Weights of a small GPT-style language model, trained from scratch on English Wikipedia: no position embeddings.
Each number is 128 + 24 x the weight over its row's rms, rounded and kept within 0 to 255. Layers, rows and columns count from 0. Numbers have three digits each. The size before them is the row's rms in percent of the matrix's.

# layer 9 MLP up, 384x128, rms 0.147, rows 214-313, columns 0-63
112:117142119122123131114108082086173105169123101171070099126144108110102096125137112120160139141145103145082184147132143133137119123156071127141135087106112118136143167118133146125119103132123156
102:153116122102104118162120143115113091101122147126093217084112133139159197122143149126103125131151138108111128119142131140105128128166098090173131136093162090136114162125135109139126136118138119
104:154122118085088116135124093161163137142149082155125136186120139121134108167102097111090139130100092143119147088133178118122115126117085111137121141155129101108106136105116137156182165110155112
104:107150141110146106117101123172097100147136092131145159169164125130132153160094137164134114167187136115098098117123169161115121129134101088141144108099157103104170131142122116134152116108110112
099:144134125155100150129085135125154169131134133139093146138081155112144096134147128128140131094073148123099138145126105151107119136130116095136103129096120142081139125096165123132142103134108141
102:159127128119154128077100142163119145115148151137148136101183144116147165112119115141105140159115082154127152080107108139128166143126154143143124083123102141104104134067143153136142152146129095
092:109107185121123083129096106110135099136117178098104123126115124144148125125145140114150115153141147082121150149145151133156136128162149141121126116137128124179169107131084180121104134114118176
103:112109114115117156117108126138137158116140106155111135142105143114138136163112158112131113125149122164138139118130176119059149113136099142139132145190088135133161169186154121129096128146129135
109:116143161132125104111129110165104147134083118141109115105096144124093112154126097110151158118130103170116146120166145112130117151100118138153131134145076101143118100117167084104105144138117122
094:160120126166127114142091128060143127108159149129132112122145127114159132151135156089135156166120111154128120134151122130141151120106118125142081158113107121143154097155108131194134163132168117
086:145154175160090104101122145108122118165119126143163149097117142145123084120117132110090135166086077123167157133136076121132111133174147139124158133142145139160130132101151141083096114181108097
106:124194123143075119102129141134125122096161081160129123086144129153079147101133103073144111138136136125132135121188132196134135195159160125100142180153106098099156161152144144155142145103129147
092:121110158129118145097117076128112162108137100151136127088158155154087128151113146136119157153052159086117137119131099116133166096162144121176111147164094146122154138125149105125144151144150113
091:127112107140130149197135133151133120122101156124113144109161124120102085138118125153134113139126150153096128118149143126143169112129146123165122124139126155120164137102130135155118151147151076
094:115133132150093121099121098125123155093132130155143118152149119118089091097130112108125147126141100154121123115154169111151147152056124138132148141096150131130108121146124107182189128097137137
094:163135127134117151137123111093099133095125134101100140132117139132100161100143171129105132102127162180146105106106141106089154134108153140141083152132087108127154104155116106119148144115183092
102:115161188144140141153119084110115135150112112158129094150119101134157156124176145123122114132129113148137128094113085134148099078137120105123122164160112136139113139175142092150121081111123122
107:106122134093103138112135121108184125137101166097095114111152100149151132126133125160164155123134097141106121152124128133154129153118104094144102163106141100099087114123135123144123098117104131
096:118142121081129143068111101124180103100112140092144146152118103103144130163104154142093129140081145176114114137112149101120111159135131125143092102131102164108115156122121125179103138140155154
086:167136146105113117121144116122113078151129139131071139105136056176142116128129133125181115149130165136153170114153135094062125106120159103147147122128113096157148170104139144121126143120121142
118:091134137099106179139102121129142143105094108128124149136157161137088087135094113093113162104148110112109171126152094101099162100134093142099158140104144101124106120167114171080144140113144158
102:142130160130139089122109136173105144113163119150115126117117132133119128127110117152153098134124071139155144108079086133095130119186089145128141139117155106084140138101112130140151098137158140
096:151113131167078110148122104130125144135147125139147128140046136108135125146104141155097092145128098139136140146095116167114101107157132143115157168148100134129120115115124109138110174123109121
089:125147100117144131164074141143159113111153072123152136176112111115175149110148156127135117148122114140122134129136127164136093082128129100132095147151126153172149126145110154122175149125110067
094:139126135128125148148112148126178064101116142106143080171179093119164155188127123113167124138118090131145151121119135121105088155153099125107118135131123139129140105126121150089113162108113107
086:107136159138071098155080143118112133139131158121154133141168155129097093103156158136085148103084109097145133161138167122140102125172136150114130105148112167128127118095083154133180117137099120
101:100141100154132099132155156130114140117133118123135124087095163131120121131131145120166138183123145117131114128082131142143105140129093139131075127148120159125114116114103138123104138149090133
096:146142098136081107152133142116141144150142095142113094136110162153095091142118103120166152100167135163135127154130154106096096157089154160139131144155143120123131141134154129147121115071118147
121:110147119109111112111110130137122153138092193107100117124094125136124143137149182095130141170154103108125130147164181114126097143116138130096106129170141152165132161109120130085148118120076105
109:130139147116140085111092129107120133098150135127105143083103105167143125126141149162106146158172119147127098141133131090092085135210125133110066125139128139115123150142114134085099143181118128
097:100131089106100118102130157139160133112123155116096155084125131130149159115142116126112127112110127103123105124170176152135140156121083099140122104140139108104150157153114111123118146163146111
094:115140145103106114114119086101120160150135113123170105144131178151138144139174113180161122142094125084140140144169101102118101097116145163111163170103112157172141130104126162162163086117085157
095:112145127117142129124120112116162128126123115121105086103121156121153175139098139098123147102134158139127156128143164152187129092125093121128123139101130156128115114124103120194148125134154179
102:147122120097123145113114134088169134105089128089059173161147133126152154086132123082116092129095153178134113113140114157136114167136125130144096153117119114138130133163110137166102155138156146
092:138141148151115122131138110073197148128149165138095100087079123129170111132178129128107153118147134087133125091154153108126126111105155119110129117148146127123112114130123136094132109122103132
102:122108089155092085136109135118127142146126139086074137137123183109104099165122158096179125152118168119094136133135155167104138106155093162133137121099077098107167138094137118121122144133161146
100:095139121129141138087118125123089148133126108085121164113129159131133116112144156090099164162103094138128101177105111143123119128102093155140175137169136115147193098119121141127156178145129139
092:131148097125145128139131146113089161123120146122119130099099102149157139143144119143087119152120117138137132103132173130135108093121125083168130118192049153151123110117108136120156109106131115
106:139111129113124149163121087139145122111119157096137160106156144131096178138127127143136119155112140124130146131184104128132156166122144142111109085141105134106131108149087114108116123117177193
096:097147121108120110135100159162159143074157153136129125142113129130133153111128161126143103117109163156202149126144132114144077110139140158128105109084165161179116105104099136141165106183102127
108:096164123130110177111122126138111136162102139127099175150132138155143123110151140129059140135156141168095135083117129142141133137116110145120148102135099118113089148177157126158080133119121156
103:126150105089147108134120113112110150143125112120084128143125125137144111079109174109148078226166170166122109116112164145180107129128111134114115151151132105122121119091177127126168143131167079
104:190166132119137135102111147102072154089132106127161136111137153143129142074130101143135103091121094148074087109098101107156130152144127137097149147110118141117130152112143105115132154128117170
095:157135146113121156130097102112181122077107091077145114144125142163176130137153126120095103099132115106116081161155156084142152095134104118155133156173156128135136089132114116173130097122138161
098:120117135126113140133113125144132131172121133123107161135145127103173136124145148164087157176131108123149146117117156117129142126115155139110159102132080162123173136171160149125088146122128097
096:129139116131122098185087124151105153118077103144136117176122106121114119099136184158160132123156124138076143138130102127139142138125159112140114114155087108110126101152105146139129125140136135
114:130141133121117172188116147146137115108145096158111146118171159149132124114140129125103165127167130133115125101142115154164137102198104144110162148095114136089104157107110143158150153146125119
102:114150153092102083143110140101146169124125157109120162104128145176105115115115175153107119154134143076122143123104103090132141112172177137112123157143111175161140121123130130097169173091134112
119:140140121146110138106115130128120147121127136149145097094161150141117114168126139116146101124135124148127095079085143092057119164141108095116075137152123139095105144161148122126119145134112113
104:149094119166139118113120127107126147113121119134118123128114124165132115099134138115147094105135092143094151153149205165102177132173117158142093118090113112098144091116131158169131106125127139
098:126132072120114125162099099101123136123148131100134128120159145153140137139137162122174104124085152131174145144101132129161121118118121119129107137126089134143159137090158144109143103103090134
119:157105111118120163167130123157139154122099116088162155158149120149114139151116113107109165129124052145109165144125122118154107137132151113127138118176072089086150127176159114138134158182155139
101:116168156116113127185079131099133136155088157138186129140117107168132108144154088068148125144093129102102115097108095109136117162139169115142138153165105140129142200147110153090117138124128159
098:158168126162133089146123141148120100138130163121103136123105099171130131143122155179101116120137146107074144137100073136150121109150136157114089136152097111140147152155102140115134055129131122
088:146148138136155112143094147121095113163118073168101106107122146136114127114178170116070131129135149148117081117151120094136163153124110125129130108109111097095119182152101157148117116137094134
105:088129127086096145139161113107101112101150114114163156078103168156107130144155114126150138142120162129129147115093128120108137144131179106157119085164078119116149124139143107111122133139048142
094:123120163099075160129162127162153117076104120120121140160122163121113115126110119148183115120161132152098164171108127124114112137127155186149122139140148135144138121132137116099100160104117162
108:150118140123116109157140111158106128102110165108139139113152092123109097159155123141163126162142107118116156124097123134113116082138100183127129113150076100117123181098135122100126172134156077
095:142122083113120132118114107092146133120100113122063158125137153125120156154100103153102120092145170141104127136107112113096109112085133135146167135133118131141182119152124135136129130102130159
107:134131100124124119110144119094102081132113095150131156120089143124115132132134118153085113140167109187151092112159154143125089162127114141125090101119114136115174151157155146084163165116149067
096:137204119139144101143118135131097151105089144145115143140131176125132134162115145148100124117095150136114137105093143165089085097123119089120127116099122128129143133096142163113131155119144118
104:178105128129078105148123128097131155193144102130146145130104079143140086136122129115137137115140106152147101163114090094175149109159110128114119096117124140156149136092170114142136179117149088
108:156155095118125137197127118122185146126107155148090114113149158159120107088134125096138196113170124152107122148114162164133132101129141082133121120128147155126155140145131153138130134110149106
101:101146095122131180112095139116130149099117163116137177072162190143147105100134145114140128077115126104137111160148096156139139138105094105102140158107121151097140128120128111120121190127109169
105:147117150121142119116108112120134151138134142124159163117177115160128159139093137115110129138139138128113161100078122093131123096131143115156130116128132151109181168120099147165117119152089156
097:196128137152131125134135165156095172129124102063106123144146137143087119131126175116115069125135074156132124075152119150111127179177122151136157085123130148102109108129172127159147073114129123
101:117095105157127121117145124177096135122094118113130136134158082136146128164101177112146137119081155170116139089106139132141114180115132094116120113132137128122169087119161144100159157123136108
113:129133103155118089119094070121116125071101096136106147114158118156084137137105175108129130125158137118147088145115122104129125138186132179133120126148152144156106126097110151154176152161149134
100:110146163153114174164122137122128154178086088153113119153118141157094149131129141128120140142180112128109138140155090119110132142147096122120106103132118092131121114142136120132121101134121154
098:144117125139126103099104177103138147083141084153143179140125105114103148144161123112125094123194114156123152127142157141132141118100106111108131128099102105129128108139114118131154140096091115
119:140131116090094173141126148105117132123107117140142095145147154144131102139090104125125144148153116118136148115103114147136138133091140124093151147141131144151124098170131139122147145099136086
098:144130118143122102163140126159145133114109108150107147105127168135154092123151139150165121065146145165088111147109120136136102114088110128146152110154124099132106153113149164114123135139122119
088:117169104108097128105142088107145120108086147123162165164108120116123120119097125084159115163143134122117115150134117134115093175119129139185117128154158110100089112130121138152159088127110117
095:109162107130132205128100094156152168137097106173130136121152136118141118146106099135152149133116119102101141133117099092120082114157136094110120075098151145147165137112146140152145129156122123
108:113143111141128133080119167097101108116107123138153111121155097144164115087143123076129149127104160135131150166109131124117143111112103103128123142123143111129127136129147125084121105173146094
098:080125092123127104154108116143145126092155113134110143123122137163120101145095094107138137153095126157135128159110129123074151088100088133165074084132127146094165123160117133124128117100106125
102:087130155093108176104088135154156115154088124113141097120139135128154113115149149096116168109123125155124146138145139137126125131155109115107136101117078162137143080126191119132124176143120118
099:092166130115146159121133133140111125122167099102124141082152077131142154142142154132116156111120134136123118108142142146069138148176132133147148105136170113101146137128089169123122101121158173
099:151114120090106138132116097150136129106127166121151151131149163152127157118129088133125174101121150115150119083121112098155147101149120141134139144137154141090143156154117163172104120087108137
094:089100098122099144140112067153122165129139110145178154141151139150099099145119131139145120107127141123109149160146148157124114108106132123134155140117141127139107154113148130130130126171175154
099:155182114131086092153155099150078119144124169127098112089145119136160113072140143145092103091111159159154138102148115164133136142128130114154157110154128140125133099141127137112131192130169155
094:140145155142086148112121098123090101110098127140110131172108136128159093138158150094170113106147117152111159137108116167108119137122131117120145153088162115123142109123085102149107158111167131
103:135094120122099132123103098114158101140111122082125154157123145152133156136094123120136140122136111172103103122108095128130069138103134138119149098129151178141139092107168144167111191156130125
099:132148182108144117084115113140122114107123093117110115121166146161109137114128150135138135152125089115137135130176117165137092145161075107125145127122123140134112108126138138117181125121097188
108:124128142109160122094148132068144126156109139122073113117091120128143097127123173138134106166171064150129118133127185119117139129112160146128092128125115154113138123128102121126156155133117118
093:141141128187097136111127142152139121133108118123105159148117158146110132120172109174076165110092138115113159125133175125105161132110089145099122120074090151132128144124124106167159154135129147
100:135150112118108126086096110126132127147138121103085110089153117184131136144162124147116167123105161139119099140093154161096105147098101114159118113114135138133146152110143130132111119139138138
102:130137095133132125171087147164122123093134092180102138124127123165123127096138111166146146154155175075142174111105141133137185108119115122146078141152145131162135142134122146115130187097124115
094:165136128106117108122160128147153144128071123117093106116130114125129115091164146190190134100098126141146167173162093160154131166094135113124145176138154095097121102154065119105108104129135130
104:125131146116144121125150131130141138126134154127109121103117138133109173137098133112124117131164117132123143169085105084107139097116063111145115123150103150156143212111133133150158163124156127
115:133140168072127097118109130130123146107111126135102170130126082135090123159105124138136179120150127097129144155130150145150169116133143104132099119111132118102142133190106168055137151143117121
098:133123134165120155141098119091133144138129152143132180128112088123100134046134150155133180155118108140100137147158155115119147126091162121141143152111132136153154130141112151167101100134119120
093:134132128126141132172114141133138148130172138135162092109107133177056134138131130099091104130116122115109199163117117140169152111142105140094142135141099142096151152115138109124102093158125150
113:167139121152096162094130084140106094123163154105130144146129153098145116116131101112157109129148107144117152097159132139209172185137126120143138136174108176143176092111129146143135146135079134
092:117109113174141121104114143136136125116146119132149116109148131132120166115108140128140071142129132106115169115107109138088072126160147094118127111120141115158126177101117147123107107074104122
093:091091100113155164131135141104159127105132159151138145134127108150162148122104083112142094115131145129138132106146128114146091112168100133119092134096113156187139158183112170141127115131134155
099:131098120178145139125103143110112096147093127126120136134170119098139133078110104128139181144089138154107122088126104115119115183134067140150114131159099119101143118094121123135155157134089106
110:147112128085097131157153118107141129076112123122090112144146162190106123109116086099136148128115103128096175148137145122149106097114123098145185145099128109131131121146146096101115177136142128
097:128122117065162163137079089129082141079112140100108141119173114127152122146181103094119151117121110134153134090160191138129107158113138090138140144114123147143139099154120122092129138085139146
087:111150121142142118148092118163164148175143143119126094113148117115101096126146159131087086133129109116113108101157123126080127149109127149172095146113103107099140147160091142116143127099155139